config = dict(
    num_hidden_layers=12,
    hidden_size=256,
    parallel_block=False,
    init='trunc',
    init_std_qkv=0.035,
    init_std_o=0.0,
    optimizer='adam_variant',
    schedule='wsd',
    decay_fraction=0.664,
    batch_tokens=131072,
    max_seq_len=256,
    train_tokens=1120000000,
    dataset='wikipedia_en',
)
Each number is 128 + 24 x the weight over its row's rms, rounded and kept within 0 to 255. Layers, rows and columns count from 0. The size above them is the row's rms in percent of the matrix's.

# layer 5 attention query, 256x256, rms 0.0928, rows 34-63,97-127, columns 0-63
size [ 96  86  91 102 104 104  98 100 103 108 124 100  99 100  88  93  95  98  88 104 101  92 112 100 102  98 102 100 101  99 102  94 101 110  98  99  95  91  92 105 100  91 109  94  99 104  97 100 101 103 105  97 108  95 102  97  96  89  92  91  95]
[[114 145  99 130 128 151  81 130 119 128 136 127 124  73 174  96 123 121 137 176 129  87 172 133 142 123 144 126 116 129 114 140 131 145 140  95  96 149 110 105 145 131 124  99 142 179 120 125 156 121 158  96 116 134 129 139 161  98 157 150 128 112  95 142]
 [161 139 119 145 147 122 154 143 144 158 123  93 142 171 157 149 146 108 146 138 146 155 141 126 105 136 136 154 142 106 118 121 121 108 120 132  95 105 144 129 106  84 118  87 140 154 144 158  92 182 105 128 157  67 137 109 177 113 121 137 125 155 134 142]
 [121 122 116 141 153 169  88 170 151 120 101 100 104  91 157 134 154 108 120 140 119 134 131 121 142 112 162 121 115 147 101 123 101 151 144  99 183 184 136 145 146  75  87 118 150 147 100 114 108 151 177 135  92 138 128 136 142 129 179 136 116 140 130 146]
 [133 131 124 142 119 150  89 150 142 183 103 123  82 105 113 127 133 189 112 133 117 143 132 158 124  99 143 134 103 174 147 143 148 117 104 122 140 116 160  86 123 113 104 121 103 126 146 123 152 114 171 100 127 129 106 153 130 100 170 133  99 154 117 129]
 [154 143 124 134 181 113 119  98  86 122 121 118 110 127 139 112 175  99 135 145 135 157 173  94 152 138 120  95 155 130 100 108 112 141 107  94 170 147 106 128 140 129 149 147  73 123 143 129 120 107 135 100 107  95 134 134 172 174 132  91 113 110 174 130]
 [104 142 117 184 125 139  82 113 156 127 119 148 125 101 140 119  94 133 119 123 113 121 127 164 106 109 104 176  85 111 119  82 156 149 164  76 104 138 120 122 118  85 113 120 126 154 140 106 129 128 127 176  98 121 105 123  75  69 132 112 135 147 137 159]
 [112 143 128 145  91 136  98 132 137 123 141 137 135 178 157  77 125 126 128 123 140 163 120 130 127 113 138 121  72 101 134  99 153 104 150 127  93 137 127 111 105  93  80 133 152 126 139 153 139 101 126  87 122 118 148 146 108  87 144 151 124 105 117 155]
 [108 115 127 123 117 140 103 130 125 140 153 108  86 121 124  93 119 123 120  85 146  98 102 126 124 110 116 121 211  95 164 138 156 141 150 149 145 114 108 142 117 139 116 151 136 106  92 178 100 104  82 103  89 136 154 148 121 180 118 103 115 118 134 112]
 [109 118 112  97 116 125 107 115 116  98 131 109 125 144 109 104 172 105 112 141 128 140 126 152 146 122 140 169 125 139  83 110 162 119 151 133 166 106 107  64 132 133 147 155  97 106 137  96 140 149 121 143 165 149 130 115 133 163 120 165 145 109  90 114]
 [111 117 147 129 113 128  99 119 116 149 104 138  96 124 153 145  76 136 105 140 117 148 115 154  98 108 148 111  71 142 189 117 134 158 125 121 137 127 109 109 150  90 109  92 131 123 120 111 136 132 153 134  99 161 124 160 139  82 156 132 130 140 116 124]
 [152 156 143 148 141  97 124  96 131 119 126 165 155 161 129 117 120 134 129 162 134 106 149 160 128 133 141 131 154 143 111 117  97 137 126 102 157 152 114 106 144  98  92 103 127 111 131 103 164 131 189 144 182 126 126 123  94 138 126 121 151 141 138 136]
 [122 147 141 121 127  81 124 128 140 114 137 148 108 129 117  91 156 111 117 109 154  77 161 139 150 140 128 120 148 162 115 127  93 137 123 142 154 149 119  78 184 159  94 166 148 101 136 124 143 143 154 153 161 138 147 156 117 153 134 149 129 135 134  77]
 [172 123 116 147 144 108 140 122 105 122 149 116 123 146  98 128 134  85 135  95 138 156 104  80 127 142 111 108 184 110 111 130 112 146 147 177 152 143 137 176  97 155 174 106 116 147 136 163 137  85  69 127 139 115 143 153 146 150 112 132 153 134 124 114]
 [113 140 144 110 139 118 161 131 135 110 108 106 116 128 147 151  93 133 125  86 126 183 148 166 132  97 116  92 152 155 150 138 128 130 129  77  98 151 122 153 148  98 148  95 145 145 157  92 141 106 111 164 141 116 165 132  87 152 134  94 152 112 107 110]
 [120 163 150  99 127 121  98 132 102 133 117 128 144  86 197 105 163 150 136 136 114 122 126 150 141 138 147 139 113  83 140 126 126 162 107 126 130  84 149 133 122 130 102 142 154 111 117 136 135 101 102 114 151 145 140  88 177 161  87 100 103 141 160 129]
 [150 157 149 139 113 106 161 110 171 105 141  99 150 149 100 107 140  98 130  90 155 115 127 121 140 113 123 148 153 147 172 129 145 118 126 124  80 138 122 109 146 178 105 110 110 158 129 156 120 148  98 144 185 118 122 115 120 115  84 131 140  99 157 107]
 [108 126 161 135 139 111 110 138  83 145 105 157 119 135 153 115 125 135 149 124  90 114 137 111 139 103 158 121 151 137 165 153 126  91  97 134 101  93 132 122 160 120 168 136 155 137 108 145 116  82 104 112 142 138 156 133 152 146 154 149 130 126 116 152]
 [145 147 103 145 141 149 102 112 126 131 130 179 114 144 115 135 124 103 101 128 113 141 109 135 116 128 132 148  74 130 166 147  89 120 120 173 170 142 129 116 112 113 117 165 155 136  90 124 131 159 125 142 132 116  99 124  90  97 110 134 135 156 143 102]
 [ 93  93 136 107 129 152 104 118 118 156  85 107 162 134 162 170 169 141 125 160 131 170  97 134 125 143 141 132 111 149 144 119 118 178  90 134  94 156 124  88 129 134 149 125 111 128 139 106 138 112 124 116 109 150  58 108 157 118 134 139 139 147 103  97]
 [126 154 155 143 125 124 111 151 160 142 128 172 128 166 102 136 101 153 130 145 121 126 120 135 115  99 118 156 102 150 120 160 135  64 103 133 128 111 138  98 135 102 102 150 116 111  88 166 123 108 136 102  97 112 113 144 119  95 158 192 129 135 124 115]
 [123 100  98 145 164  61 154 121 139  96 123 172 194 123 134 159 130 128 134 105 148 164 117 112 154 182 141 121 153  88 109 150 150 129 118 142 148  99 121 148 132 132 132 125 134 139 109 112 123 160 126 148 110 103 116 110 107 114  87 141 149 109 121 148]
 [107 107  92 140 149 129 122  92 119 132 145 113 148 182 117 158 173  75 112 155 153 111 129 148 131 116 132 153 146 110  33  79 147 125 177 122 139 103 145 119  94 143 121 159 126 111 141 121 100 164 154 125 157 157 119 108 151 141 129 145 128 144 102 112]
 [114 102 129 121 162 161 110 125 114 150  86 147 133 129 165 156 117 145 121 150 151 116  94 124 131 135 152 124 143 113  83  91  90 174 106 120 133 144 127  95 167 108 140  97 149 117 114  81 129 150 160 167 143 145  92 119  94  96 121 133 149 100  94 138]
 [142 110 132 162 117 142 136 119 124 131 121 144 103 104 161 122 148 128 154 104 130 133 110 131 116 131 109  76 152  76 152 135 105 133 137 112 110 163 143 139 171 116 106  90 154 149 120 135 120 134 126 180 156 114 151 132 113 124 104 132 114 110 109 164]
 [ 77  96 103 101 107 125 130 155 102 169  85 165 147 134 144 166 128 169 133 143 127 105 122 157 137 132 136 113 110 126 136 100 119 171 132  75 155 169  71  97 107 128 158 166 118 131 166 105 118 126 137 111 135 162 124 107 155 168 136  90 146 130 131 124]
 [128 110 158 112 145 132 164 152 102 125 146 132 136 127 133  98 112  97 166 131 127 148 135 115 152 118 141 129 155 167 122 144 104  98 109 119 177 147 127 128 149 121 113 135 157 131  96 110 137 107 122 149 120 132 141 129 117 199  81 146 125 103 133 124]
 [141 151 151 119 156 133 121 158 101 118 134 103  96 104 114 121 144 124 120 114 151 159 150  90 132 145  89  80 138  86 133 100 162 130 145 111 134 157 125 186  83 145 167 128 119 118 136 157 110 171  95 138 118 119 175 116 148 135 108 124  90 105 108 141]
 [139 147 150 153 159 105 144 132 122 147 113 150 131 160  95 172 115 139 125 122 144 124 155 134 120 153 114 104 123 127 117 156 143 134 103 129 163 143 105 147 122 135 131 175 125 123 120 114 133 150  93  94 153 113  74 140  98 124 111 101 155 125 175  94]
 [159 148 175 142 108 117 166 147 138 125  99 118  68 172 138  94 160 150 120 124 162 140 131 106  94 129 145  93 102 132 166 136 144 100 128 150 141 122 147 193 134 147 113 116 182 155 103 144 120  92 112 123 165 132 131 158 128 114 155 144 156 123 140 124]
 [ 95  81 112  97 133 143  80  67 121 122 141 123 153  76 127 148 130 137 134 120 128 123 135 149 142 139 105 159 127 121 113 117  78 153 138 139 117 147 116 124 100 153 153 119 119 152 132  94 132 123 142 142 108 124  82 125 151 129 141 123 140 118  93 106]
 [126 119 123 112 164 141 140 104 108 139 115 150 137 152 128 204 171 160 148 144 132 139 135 139 111 171  85 179 138 169  98 122 109  93 106 165 115 102 106 114 156 164 141 125 150 135 143 109 124 135 121 143  86 139  84 125 111 164 105 116 137  94  90 126]
 [135 152 113 127 126 126  76 148  93 140 154 102 116 137 115 115 175 181 128 130 146 125 163 145 145  83 122 170 116 191 122 128 111 108 114  94 137 135 137  72 137 164 115 149 105 121 174 133 109 112 135 122 161 134  93 137 165 148 151 122 153  92 113 141]
 [131 123 119 152 124 137 137 146 104 112 119 139  92 136 126 171 139 147 139 119 123 118 118 122 135 122 117 119 145 131 150 145 131 106  92 160  88 119  89 179  79  90 153 103 105 120 141 153  73 150 147 150 128 121 161 139  84  99 145 139 139 117 132 126]
 [171 125 109 127 145 158  99 128 133 149 132 135 137 155 150 150  92  91 127 157 115  84 179 116 118 154 137 134 110 108  77 122 121  94 147 123 180 180 154 120  80 150 130 115 144 122 146  90 141 172 160  94 135 133 136 121 151 116 129 113 155 117 122 144]
 [111 110 121 103 105 119 147 122 136 121 140 137 152 134 121  99 132 130 136 114 104 173 124 162 127 103 108 132 139 161 116 107 113 105 113 125 154 120 194 101 144 143 102 136 103 114 102 138 127 107 131 109 152 136 134 118 104 155 120 141 117 102 175 137]
 [137 130 126 115 177 127 140 162 133 149 130 161 124 139 142 172 104 139 119 142 151 102 135 131 164 132 151 110 147 147 147 127 150 132 143  90 170 162 125 148  97  81 129 168 115 148 136 105  93 161 123 118 152 105 119 144  92 129 125 133 121 111 107 108]
 [128 110  95 160 134 150 121 134 148 112 111 120 140 167 100  83  98 151 147 139 103 111 151 121 111 144 117 133 139  62  75 101 148 142 141 115 102 106 144 120 177 131 150 137  85 139 131 152 114  86 116 143 139 154  90 161 111  84 135 115 150 122 113 126]
 [152 147 130  86 115 154 103 115 109 111 132  99 114 108 177 113 107 128 120 140 132 106 151 151 147 135 129 136 118 135 125 112 119 181 156  97  84 135 131 148  74 124 142 147 173 132 156 113 129 143 162 104 155 110 129 114 139 118 140 115 121 121  88 124]
 [107 130 125 144 109 116  92 121 133 121 139 143 122 113 164  90 120 136 111  87 127 120 107 138 115  95 134 131 131 124 182 123 130 116 131  93 108 111 163 132 138 139 147 130 103 136 143 155 105 120 117 132 148 129 121 177 117 110 100  94 136 175 128 121]
 [132 130 156 143 109 117 120 105 112  70  93 117 139 123 133 114 125 116 135 172 150 132 182 129 138 154 124 140 111 128  96 111 156 132 113 117 106 114  92 128  80 135 146 129 122 139 117 113 123 133 161 113 129 138 120 133 143 136 128 121 109 145 115 121]
 [126  88 127 134 128 181 121 100  92 164  89 117 152 127 160 140 114 137 101 132 133 112 157 115 128 121 148 147 139 107 118 149 137 164 122 144 108 168 104  91 153 113 137 104 149 136 138 128 174 132 173 149 162 139 110 110 141 156 137  86 173 131 109 130]
 [152  86 182 108 105 119 166 148 124 109 136 152 183 103 121 148 119 141 122 144 126 116 110  91 126 158 144 134 131 106  85 133 101 135 131 150 170 135 112 117 153  71 149 124 162 133 124 129 170 159 150 162 103  77 110 137 179 144 137  97 155 124 133 165]
 [115 120  90 130  98  82 165 130 121 115 107 190 162  91 115 131 161 127 138  78 133 137 129 105 145 143 122 108 152 151 118 142  86 174  79 108 135  89 162 107 192 127 117 136 134 128 116 135 102 137 134 134 145 107 151 139 151 144 131 129 137 166 119 101]
 [142 121 112 134 118  98 126  99 112 106 128 105 124 110  93 121 199 122 108 119 130 122 143 109 159 139 139 108 126  95  89 110 170 109 151 138 127  86 121 128 108 145 111 133 141 194 108 131 148 145 140 115 105 132 123 151 148 143  68 148 146 146 104 136]
 [125 100 133 108 127 129 143 154 128  82  65 113 144 126 152 134 136 116 144 154 127 149 175 141 117 157 120 118 129  72 119 123 120 157 135 124  78  92 110 109  72 107 137  74 154 154 125 111 172 115 117 141 107 104 131  94 113 107 131 107 141 128 130 162]
 [133 132 134 103 146 132 122 165 107 141 117 145 122  50 155 116 155 110 135 107 129  66 126 111 137 136 145 119 144 117 114 115 122 122 112 141 103 136 131 129  97 124 139 144 136 132 130 128 142 110 122  72  70 148 132 107 195 168 148 100 163 132 102 139]
 [150 115 116 145 117 137 189 162 151 147 120 125 131  93 116 165 101 134 135 114 143 141 131 104 140 145 125 128 130 111 117 153 138 130 158 129 143 150 156 140  86 148 141  88 144 130 100 131  66 139  96 143  92 128 110 140 104 118 125 170 157  92 111 120]
 [102 135 125 155 116 124 153 140 116 132 127 175  92 148 119 119 144 103 134  72 121 104  95 102  98 108 159  96 186 130 192 160 109 109 130 126 126  77 143 172 147 123 129 141 101 139 129 163 111 123 101  76 114 148 148 137  97 165 136 144 125 103 147 116]
 [156  93  94 126 139 117 155 103 128 121 133 120 152 142 139 115 113 143 122 134 118 107 158 142 117 164 106 129 137  96 129 113 138 116 102 109 123 117 119  66 115 124 128 149 135 102 147 140 149 144 151 143 135 137 179 128 138 158  72 120 133 147  94 117]
 [108 143 126 107 122 107 123 159 152 135 155 131 123 142 156 113 121 137 136 112 120 128 113 135 142 102 142 168 132 139 131 134 137 143 114 132 104  77 128 116 138 164  79 122  93 139 147 123 117 121 103 148 161 150 110 144 125  96 186 120  81 138 162 107]
 [146 150 126 153 151 108 116 121 164 130 137 150 167 139 115 122 132 160 124 193 118 131 119 101 110 132 121 130  97 125  85 101 122 102 147 124 128 123 177  86  94 110 138 126 104 122 135 175 120  86 135  98 166 138 151 160 140  68  80 134 163  85 133 109]
 [101 125 102 118 128 128 109 136 167 119  96 149 160 101 144  86 134 156 137 149 134 155 122 161 141 120 122 125 106 135  93 139 144 113  89 124 168  94 138 173 139 116 103 128 102 131 100 159 106 134 148 106 140  99  98 115 118 132 128 147  86 108 114 109]
 [103 147 120 125 104 126  99 121 101 129 130 129 153 161 100 136 105 134 115 105 131 135 112 135 133 109 131 116 119 143 108 100 150 108 155 118 198 128  81 109 126 125 100 119 142  93 119 157 115 140 153 129 101 139 123 121 155 122 144 137 118 164 120 167]
 [140 112 136 127 136 108  96 111 126 172 195 122 176  97 143 112 124 100 139 115  91  86 135 128 125 101 154 135 171 139 113 140  91 149 100 102 171 104 149  90  95 160 112  99 135 153  85 157 126 123 137 114  94 142 124 122  91 105 127  96 137 129 139 164]
 [117 123 155 130  98 134 133 122 134 107 139 107 135 137 143 139 169  88 157 138  79 129 154 159 132  95  80 134 164 108 117 131 120 132 163 120 135 128 121 152  92  67  74 103 138 146 111 133 122 118  85 143 153 136  95 117 118 127 100 110 123 110 140  99]
 [107 133 105 120 150 150 114 122 159 132 128 121 146 122 114 125 138  91 125 126 153 101 114 159 129 123 119 117 152 132 129 104 105 153 124  80 124 138 126 106 146 111 104 149  61 112 152 125 122  83 118  95 134 177 132 144 136 133 161  95 105 174 149 101]
 [ 85 100 153 134 147 148 147 124 136 131 126 171 121 148 110 137 122 138 122 130 122 150 112 140  97  86 108 139 168 123 166  72 134 172 150 125 161 108 162 131 125  80 142 120 102  94 138  90  88 101 122 114  96 163 169 138 156 138 158 157 146  91 121 141]
 [111 138 109 135 130 137 108 137 164 114 105 151  90  73 163  97 128  85 120 135 137 114  88 115 137 165 109  88 138 118 116 107 187 131 154 141 117 133 117 153 109 125 113 104 127 115  87 154 129 170 125 114 154 169 119 113 170 131 120 124 120 145 109 132]
 [140 159 146 124 126 146 162 161 121 147 116 129  99 147 169 111 131 105 149 109 120  89 168 107 105 153 110  69 120  99 116 133  95 148 105 169 107 107 143 183 120 134 124 189 120 162 150 120 126 166  75 141 134 126 110 128  79 103 115 160 122 147 158 109]
 [137 128  95 115 117 148  94 168 141 115 100 184 140 145 135  85 124 139 122 142 147 105 125 127 124  98 103 130  81  94 108 130 148 125  92 141 144  88 100 100  78 117 134 144 133 149 129 122  96 142 165 144 130 129 162 142 106  60 107 145 118 127 120 163]
 [150 137 156 119  92 123 141 139 103 137 156 105 103 150  91 115 127 138 133 131 121 106 152 132 146 120 112 113 152 113 110 116 171 163 151 117 129 160 122 146 189 125 101 179 120 119 135 163 169  89 168 147 167 142  97 153 113 111 127 139 129 120 142 118]]
# layer 5 attention key, 128x256, rms 0.0891, rows 33-63, columns 0-63
size [101  98  96 109  98 102  99  98  94 101 101 104 101  96 102 100 102  98 105  96 107 103  99  98  98  99  98  97 100  94  94]
[[117 100 154 125 125 133 170 102  84 168 133 132  99 154 107 142 137 119 110 135 129 108  91 145 129  84 123 119 187 104 109 134 134 140 132 111 138 109 141 143 107 137  99 113 116 133 148 114 116  68 167 119 123 108 134 128 130 132 164 119  86 124  89 135]
 [161 110 156 115 124 153 174 107 119 121 129 136 109 163 100 162 105 141 126  72 109 115 141 121 140 157 143 141 157 120 128 102  91 139 153 115 164 108 107  89 107 136 116 125 157 164 112 116 128 162 133 159 131  91 114 126 127 112 136  79 103 165 166 154]
 [150 135 129 112 117  46 139 120 109 138 138 125 109 128 110 109 121 117 107 119 151 146 112 142 105 109 184 137 108 133 163 134 180  86 109 120 166 107 154 159  87 135 111 125 133 112 139 120 118  92 151  99 149 117 157 112 126 100 109 172 137  86 165 143]
 [131 130 183 141  98 100 143 134 142 132 141 118 108 131 117 131 119 136 133 128 126  74 128 131 122  99 132 140 119 115 107 125 141 132 164 118  87  72 145  91  86 146 108 148 180 128 149 181 139  83 155 142 146 150 130  72 161 133 127 143  98 105 135 117]
 [123 142 134  78 120 131 118 129 120 121 150 140 128 128 146 153 159 117 131 128 114 176 147 137 143 105 110 129 125 134 148 150 116 127 117 124 109 112 138 130 154 154 142 115 133 102 110 121 116  93  84 123 155 133 144 128 147 116 150  90  88 156 148 136]
 [145 122 131 114 116 128 158 119 122 103  83 144 156 154 111 172 120 142 140 100  88 123  98 115 129 109  89 125 124 155  99 128 155 126 122 135  89 118 131 134 113 118 124 151 115 119 101 137  97 100 144 153  95 134 142 119 144 164 128 161 104 174 174 121]
 [180 177 124 108 110 110 123 160 129 121 154 154 126  94 121 102 117 140 110 135  93 151 133 117 127 137 168 108 113  89 170 113  97 145 132 123 119 137 102 150  80 157 121 144 138 160 147  92 155 122 143  82 145 151 158 106 145 121 133 177 114 102 120 134]
 [125 132 127 115 146 104 134 128 124 130 142  79  86 128 105 161 147 182 129 115 109 168 104 148 123 106 119 144 141 137 116 131 146  66 148 119 119 168 114  76 108 116 109 173  83 110 127 119 150 151 106 124 126 120 106 119 141 124 158 151 126 155 109 182]
 [102 149 136 142 110 140  95 133 138 133 133 138 104 113 172 162 153 130 117 154 134 154 145 125 113 131 135 127 120 135 114 111 130 124 114 136 106 111  99 132 114  83 140 146 155 130  88  86 163 134 152 140  96 181 100 114 123  75 147 141 139 153 121 101]
 [159 162 149 139 126 127 123 104 161 176 151 152 128 108 121 141 119 129 141 108 148 126 130 148 123  90 127 105 122 140 105 120 108 104  78 125 207 105 126 102 128 151 108 106 105 131 138 119 155 132 128 109 125 134 138 165 109 125  95 103 146 143 112 137]
 [166 168 118 126 138 113 126 115 143 114 105  56 146 163 112 108 145  84 148 106 119  87 123 137 156 141 130 124 135 129 145 140 121 128 136 116 126 126 148  76 109 117 148 128 129 130  98 118 109 135 136 146 158 128  96 108 152 124  91 132 131 152 137 176]
 [126 107 121 140 134 105 139 125  79 103 116 114 165 112 185 131 151 143 141 109 128 135 147 116 159 155 188 107 117 137 132 155 136 119 112 114 117 131 102 124 153 134 145 143 103 138 112  96  94 126 109 140  83 114  81 113 167 138 109 139 177 162 146 129]
 [139 115  88 137 140 132 153 135 147 120 145 131 104 171 158 134 123 138 128 125 123 126 140  99 130  80 129 149  84 165 126 115 115  97 101 124 113 134 121 143 125 139 114 170 140 177 156 140  98 135 132 147 104 113 151  97 113 137 144 113 135 117 142  63]
 [104 141 120 134 159  94 104  99 129 151  90  73 136 142 159 138 150 119 115 141 153  60 138 127 112  94 130 121 118  84 162 147 127 129 160 117 112 157 145 117 108 129 152  98 136  78 129 132 151 190 112 147 160 155 131  86 134 148 120 155 107 184 117 129]
 [168 119  96 126 149 114 123 112 141 131 155 101 134 116  98 145 107 114 122 147 142 167 151 136 123 118 130 110 158 168 136 190 178 149 129 135 114 127 132 110 150 180 113 152 130 128 152 166 109 111 104 125 158 135 109 137 119 117 122 108 136 123 146  75]
 [106  94 114 139 153  88 132  97 118 116 135 172 155  99 107 122 148 131 136 166 117 137 126 134 152 141 114 156 131 153  75 124 137 108 158 116 134 181 161 107 137 173 115 146 139 127 131 115 111 132 162 104 162 135 147 153  99 149 110 143 146 113  78  85]
 [121 142 106 136 165 123 117 118 156 128 128 204 105 171 147 137 140 141 131 123 107 139 160 138 129 104 146  86  96 140 127 120 113 146 147 123 104 155 162 119 190 135  83 113 133  91 115 157 115  96 127 161 107 155 140 130  68 152  85 180 115 123 121 113]
 [123 128  98 162 128 175  91  93 142 134  83 130 128  86 106 120 124 153 113 143 123 152  98 137 150 102 150 146 141  70 125 101 131 134 148 113 145 145 125 125 148  99 160 119 102 148 107 128 163 106 131 132 152 124 112 133 101 129 137 118  97 146 137 130]
 [143 141 130 115 120 181  95 166 126 127 138 116 125 148 131 118 174 104 138 129 153 143 151 123 157 109 149 139 134 149  54 118 134 112 129 125 157 138 161 138 143 144 135 125 125 120 152 118 120 121 141 106  97 118 133 128 168 152 119 124 100 161  89 130]
 [145 122 139  88 131 109 148 124 129 163 141 135 134 141 138 128 115 110 131 148 154  82 152  85 113 167  90 132 126 130 138 158 131 134 100 103 169 221  78 124 122 131 140 144 168  78 117 162 150 151 120 159 162  67 160 132  67 133 130 115 137 113 141 125]
 [126 163 182 128 117 101  65 130 117 142 120 110  83 134 104 132 166 127 128 129 109  94  81 132  99 117 165 174 151  84 148 118  72 168 138 135 116 117 137 157 134 125  90 106 123 134 112  99 138  84 174 111 109 158 115 134 189 126 162  96 107  98 126 159]
 [151 122 152 134 128 137 103 179 133 103 160 126  93 149 157 103  48 121 118 120 119 125 151 138 118  98 133 126 145 206 129 139 115 113 120 112 101  63  92 141 121 155 116 131 136  97 125  70 119 117 131 143 157 157 128 114 102 117 153  93 147 114 163 123]
 [117 125 135 128 101 146 112 142 129 140 157 162 155 132 118 122 140 166 125 121 116 138 160 149 141 103 118 139 146 148 130 123 148 142 138 107 151 131 148 122 140 152 113 160 139 142 112 142 136  93  90 116 166 110 116 115 105 130  81 141 120 125 115 131]
 [162 145 130  93 131 148 131 121 167  93 157 145 114 144 143 126 151 106 111 126 148 120 146 133 159 112 146 117 117 176 108 167 132 177 109 170  87 123  88 113 167 139  97 177 119 164 169 123 125  91  88 151 144 125 172 154 158 118 157 106 120 118 114 103]
 [133 128 146 102 134  94 132 141 129 151 149 143 119 124 162 163 111 133 121 136 122 139  97 126 124 154 153 149 135 129  99  90 114 127 102  99 108 108  83 140 139 121 140 138 170 131 143 133 140 110 100 132 107  91 151  83 107 150 136 114 142 140 106 115]
 [134 131  94 124 104  90 102 123 128 124 135  94 128 117  99 138 202 138 128 138 118 126 111 111 120 133  70 148 139 120 110 106 163 156 117 168 141 128 125 136 123 123  93 111 126 107 157 166 149 142 123 125 180 118 157 149 154 104 103 131 118  89 147 103]
 [ 86  65 122 135 117 138 135 105 129 172 114 129 101 119 158 104 160 134 123 143 140 138  92 138 105  91  94 145 145 102 163 103 117 107 113 122 109 109  97 115 106 100 131 182  84 116 123  97 109 112 133 126 139 143 120 169 114 142 135 138 133 157 115 122]
 [113 120 102 138 140 139 131  65 130 125 107 167 141 138 127 116 121 179 119 168 116 159 178 118 112 123  80 219  86 155 132 121 157  75 105  98 130 120 102 125 100 181 110 112 162 130 123 150 128  93 152 138 104 156 138 113 130 119 141 138 137  75 115 135]
 [131 103 147 133 106  97  94 107 122 158  96  97 119  83 123 162 133  82 126 145 105 108 118  89 111  95 146 156  93 132 109 112 168 173 125 126 118 158 146 173 124 123  85 137 115 132 158 162 114 185 109  90 142  91 110 140 146 103 212 122 100  94 133 139]
 [ 72 154 135 136 123 143 100 114 128 148 148 119  92 122 143 112 153 127 129 113 102 100 113 123 104 149 138 136 104  90 150 113 144  77  97  93 115  86 143 118 151  60 129 135 113 128 116 131 152 131 142 122  97 144 107 133 106 156 162 100 127 151 162 129]
 [162  94 131 134 102 117 118 104 142 143 101 128 169 141 142 153 110 101 117  95 123 111 130  91 158 128  94 127 139 185 120 146 165 143 125 112 128 134 101 132 144 169 125 108 138 145 124 117 153 134  72 146 144  86 147 109 164 159 116 146 128 155 109 115]]
# layer 5 attention value, 128x256, rms 0.0553, rows 0-4, columns 0-63
size [ 97 106 108  95  95]
[[140 131 114 155 164 132 117 112 173 130 166 153 128 135 122 109 176 108 136 173 131 115 119 143  83 141  99 120 169 116 146 171 156 148 115 154 144 154  83 123 139 124 134 167 104 153 103 108 128  74 138 106 103 177 103 111 123  83 143 133 112 105 111 147]
 [ 87 111 121  87 147 163 160  94 114  98 143 104  97 149 141 138 110  96 119 115 147 149 131 161 126 131 106 132 142 161 117 122  92  97 133 128 105 117 118 135 115 126 137 154 161 124 140 126 164  89 147 159 143  93 149 130 154 140 147  84 143 152 117 122]
 [122  84 125 128 116 152 159 130 150  88 120  77 164 169 133 104 116 149 138 152 120 147 141 143 123 152 110  69 158 157  94 106 117 143 130 132 126 150 107  87 118 111 115 118 158 156 125 134 144 154 149 134 117 135 136 107 182 131 141 166 139 121 114 146]
 [130 156 138 167 138 168 104 161  94 111 162 142 133 107 129  98 142 110 129  84 145 100 107  85 120 118 166 151 140 129 126 164 144 174 160  97 114 147 164 125  98 126 102 132 156 160 155 151 175 128 126 104 112 139 127 139 100 114 117 106  97 175 150 149]
 [157 125 124 158 132  87 101 148 154 159 151  90 134 127 127  83 135 116 152 141 138 121 113 161 120 139 132  93 112 126 107 158 113 152 137 104  62 173 128 133 151 145 122 141 112 111 139 121 122 135 157 145 119 107  71 119 121 120 136  97 148 101 144 152]]
# layer 5 attention output (transposed), 256x256, rms 0.0619, rows 0-3,64-67, columns 0-63
size [ 84  88  78  92 110 120 121  99]
[[110  73 115 142 184 157 148 112 118 136 176 117 144 148 132 123 121 164 186 121 135 121  91 143 136 159 141 130  91 115 133 109 131 116 136 139 155 108 106 137 112 139 137 118 133 161 134 104  97 160 122 107 148 113 146 127 117 126 116 141 160 151 178  79]
 [128 144 119 152 115 144 105 117 135 147 165 135 123 166 128 119 119 138  71 163 142  96 159 101 125 116 156 150 154 148 105 154 134 123 120 105 121 153 141  87 156 164 107 124 130 108 120 109 160 134 156 106 108 130 107 106 132 131 156 131 114 153 116 171]
 [141  85 112 101 138 133 152 140  99  86 145 151 130 106 178  82 129 136 133 133 164 149  96 155 132 130 108 112 117 131 153 167 117 152 160 151 121 159 130 155 151 142 116 125 174 143 124 106 124 131 155 105 136 108 142  97 151 141 128 146 106 142 118 114]
 [128 122  96 144 180 112 166 147 136 117 137 118 124 106 144 111 144 158  69 125 149 172 153  91 125 124 120 138  93 133 112 101 132 141  78 112 103 163 136 128  90 118 123 158 129 123 171 152 136 103 153 155  93 148  69 145 113 136 171 154 135 108 111 136]
 [118 146 121 157 140 128 146 148 151 130 163 120 138 112 128  88 166 164  34 125 127 155 141 152 100 130 138 141 145 141 135 158 114 100  93 108 126 121 122 112 120 102 159 136  82 147 117 120 149 106 195 112 135 128 109 130 131  99 132 114 152 162 153 135]
 [ 89 123 102 119  71 135 170 115 123 127 101  83 104 164 133 160 120  64  97 147 143 142 173 132 117 120 123 107 133 104 122 148 104 130 137 136 126 142 154 139 150 121 148 126 155 114 129 132 147 108  99 145 133 118 103 152 148 123  97 140 125 149 141 111]
 [107 112 148 153 109 117 178  83 147 117 157 113 146 144 105  91 109 140  99 158 131 126 116 161 122 137 125 146 191 156 151 145 122 167 138 120 127 116  96 133 127 144 120 116 172 118 154 117 141 144 152 129 133 148 145  95 141 125 136 139 129 124 108 126]
 [114 163 106 137  95 150 159 143 128 127 165 112 118 129 157 109 155 134  79 119 164 122 145 132  91 116 109 122 127 100  88 165 142  73 116 150 125 134 186 142  90 136 107 102 118 181 135 115 138 138 141 153 132 113 154 150 117 114 145 126 102 138 132  98]]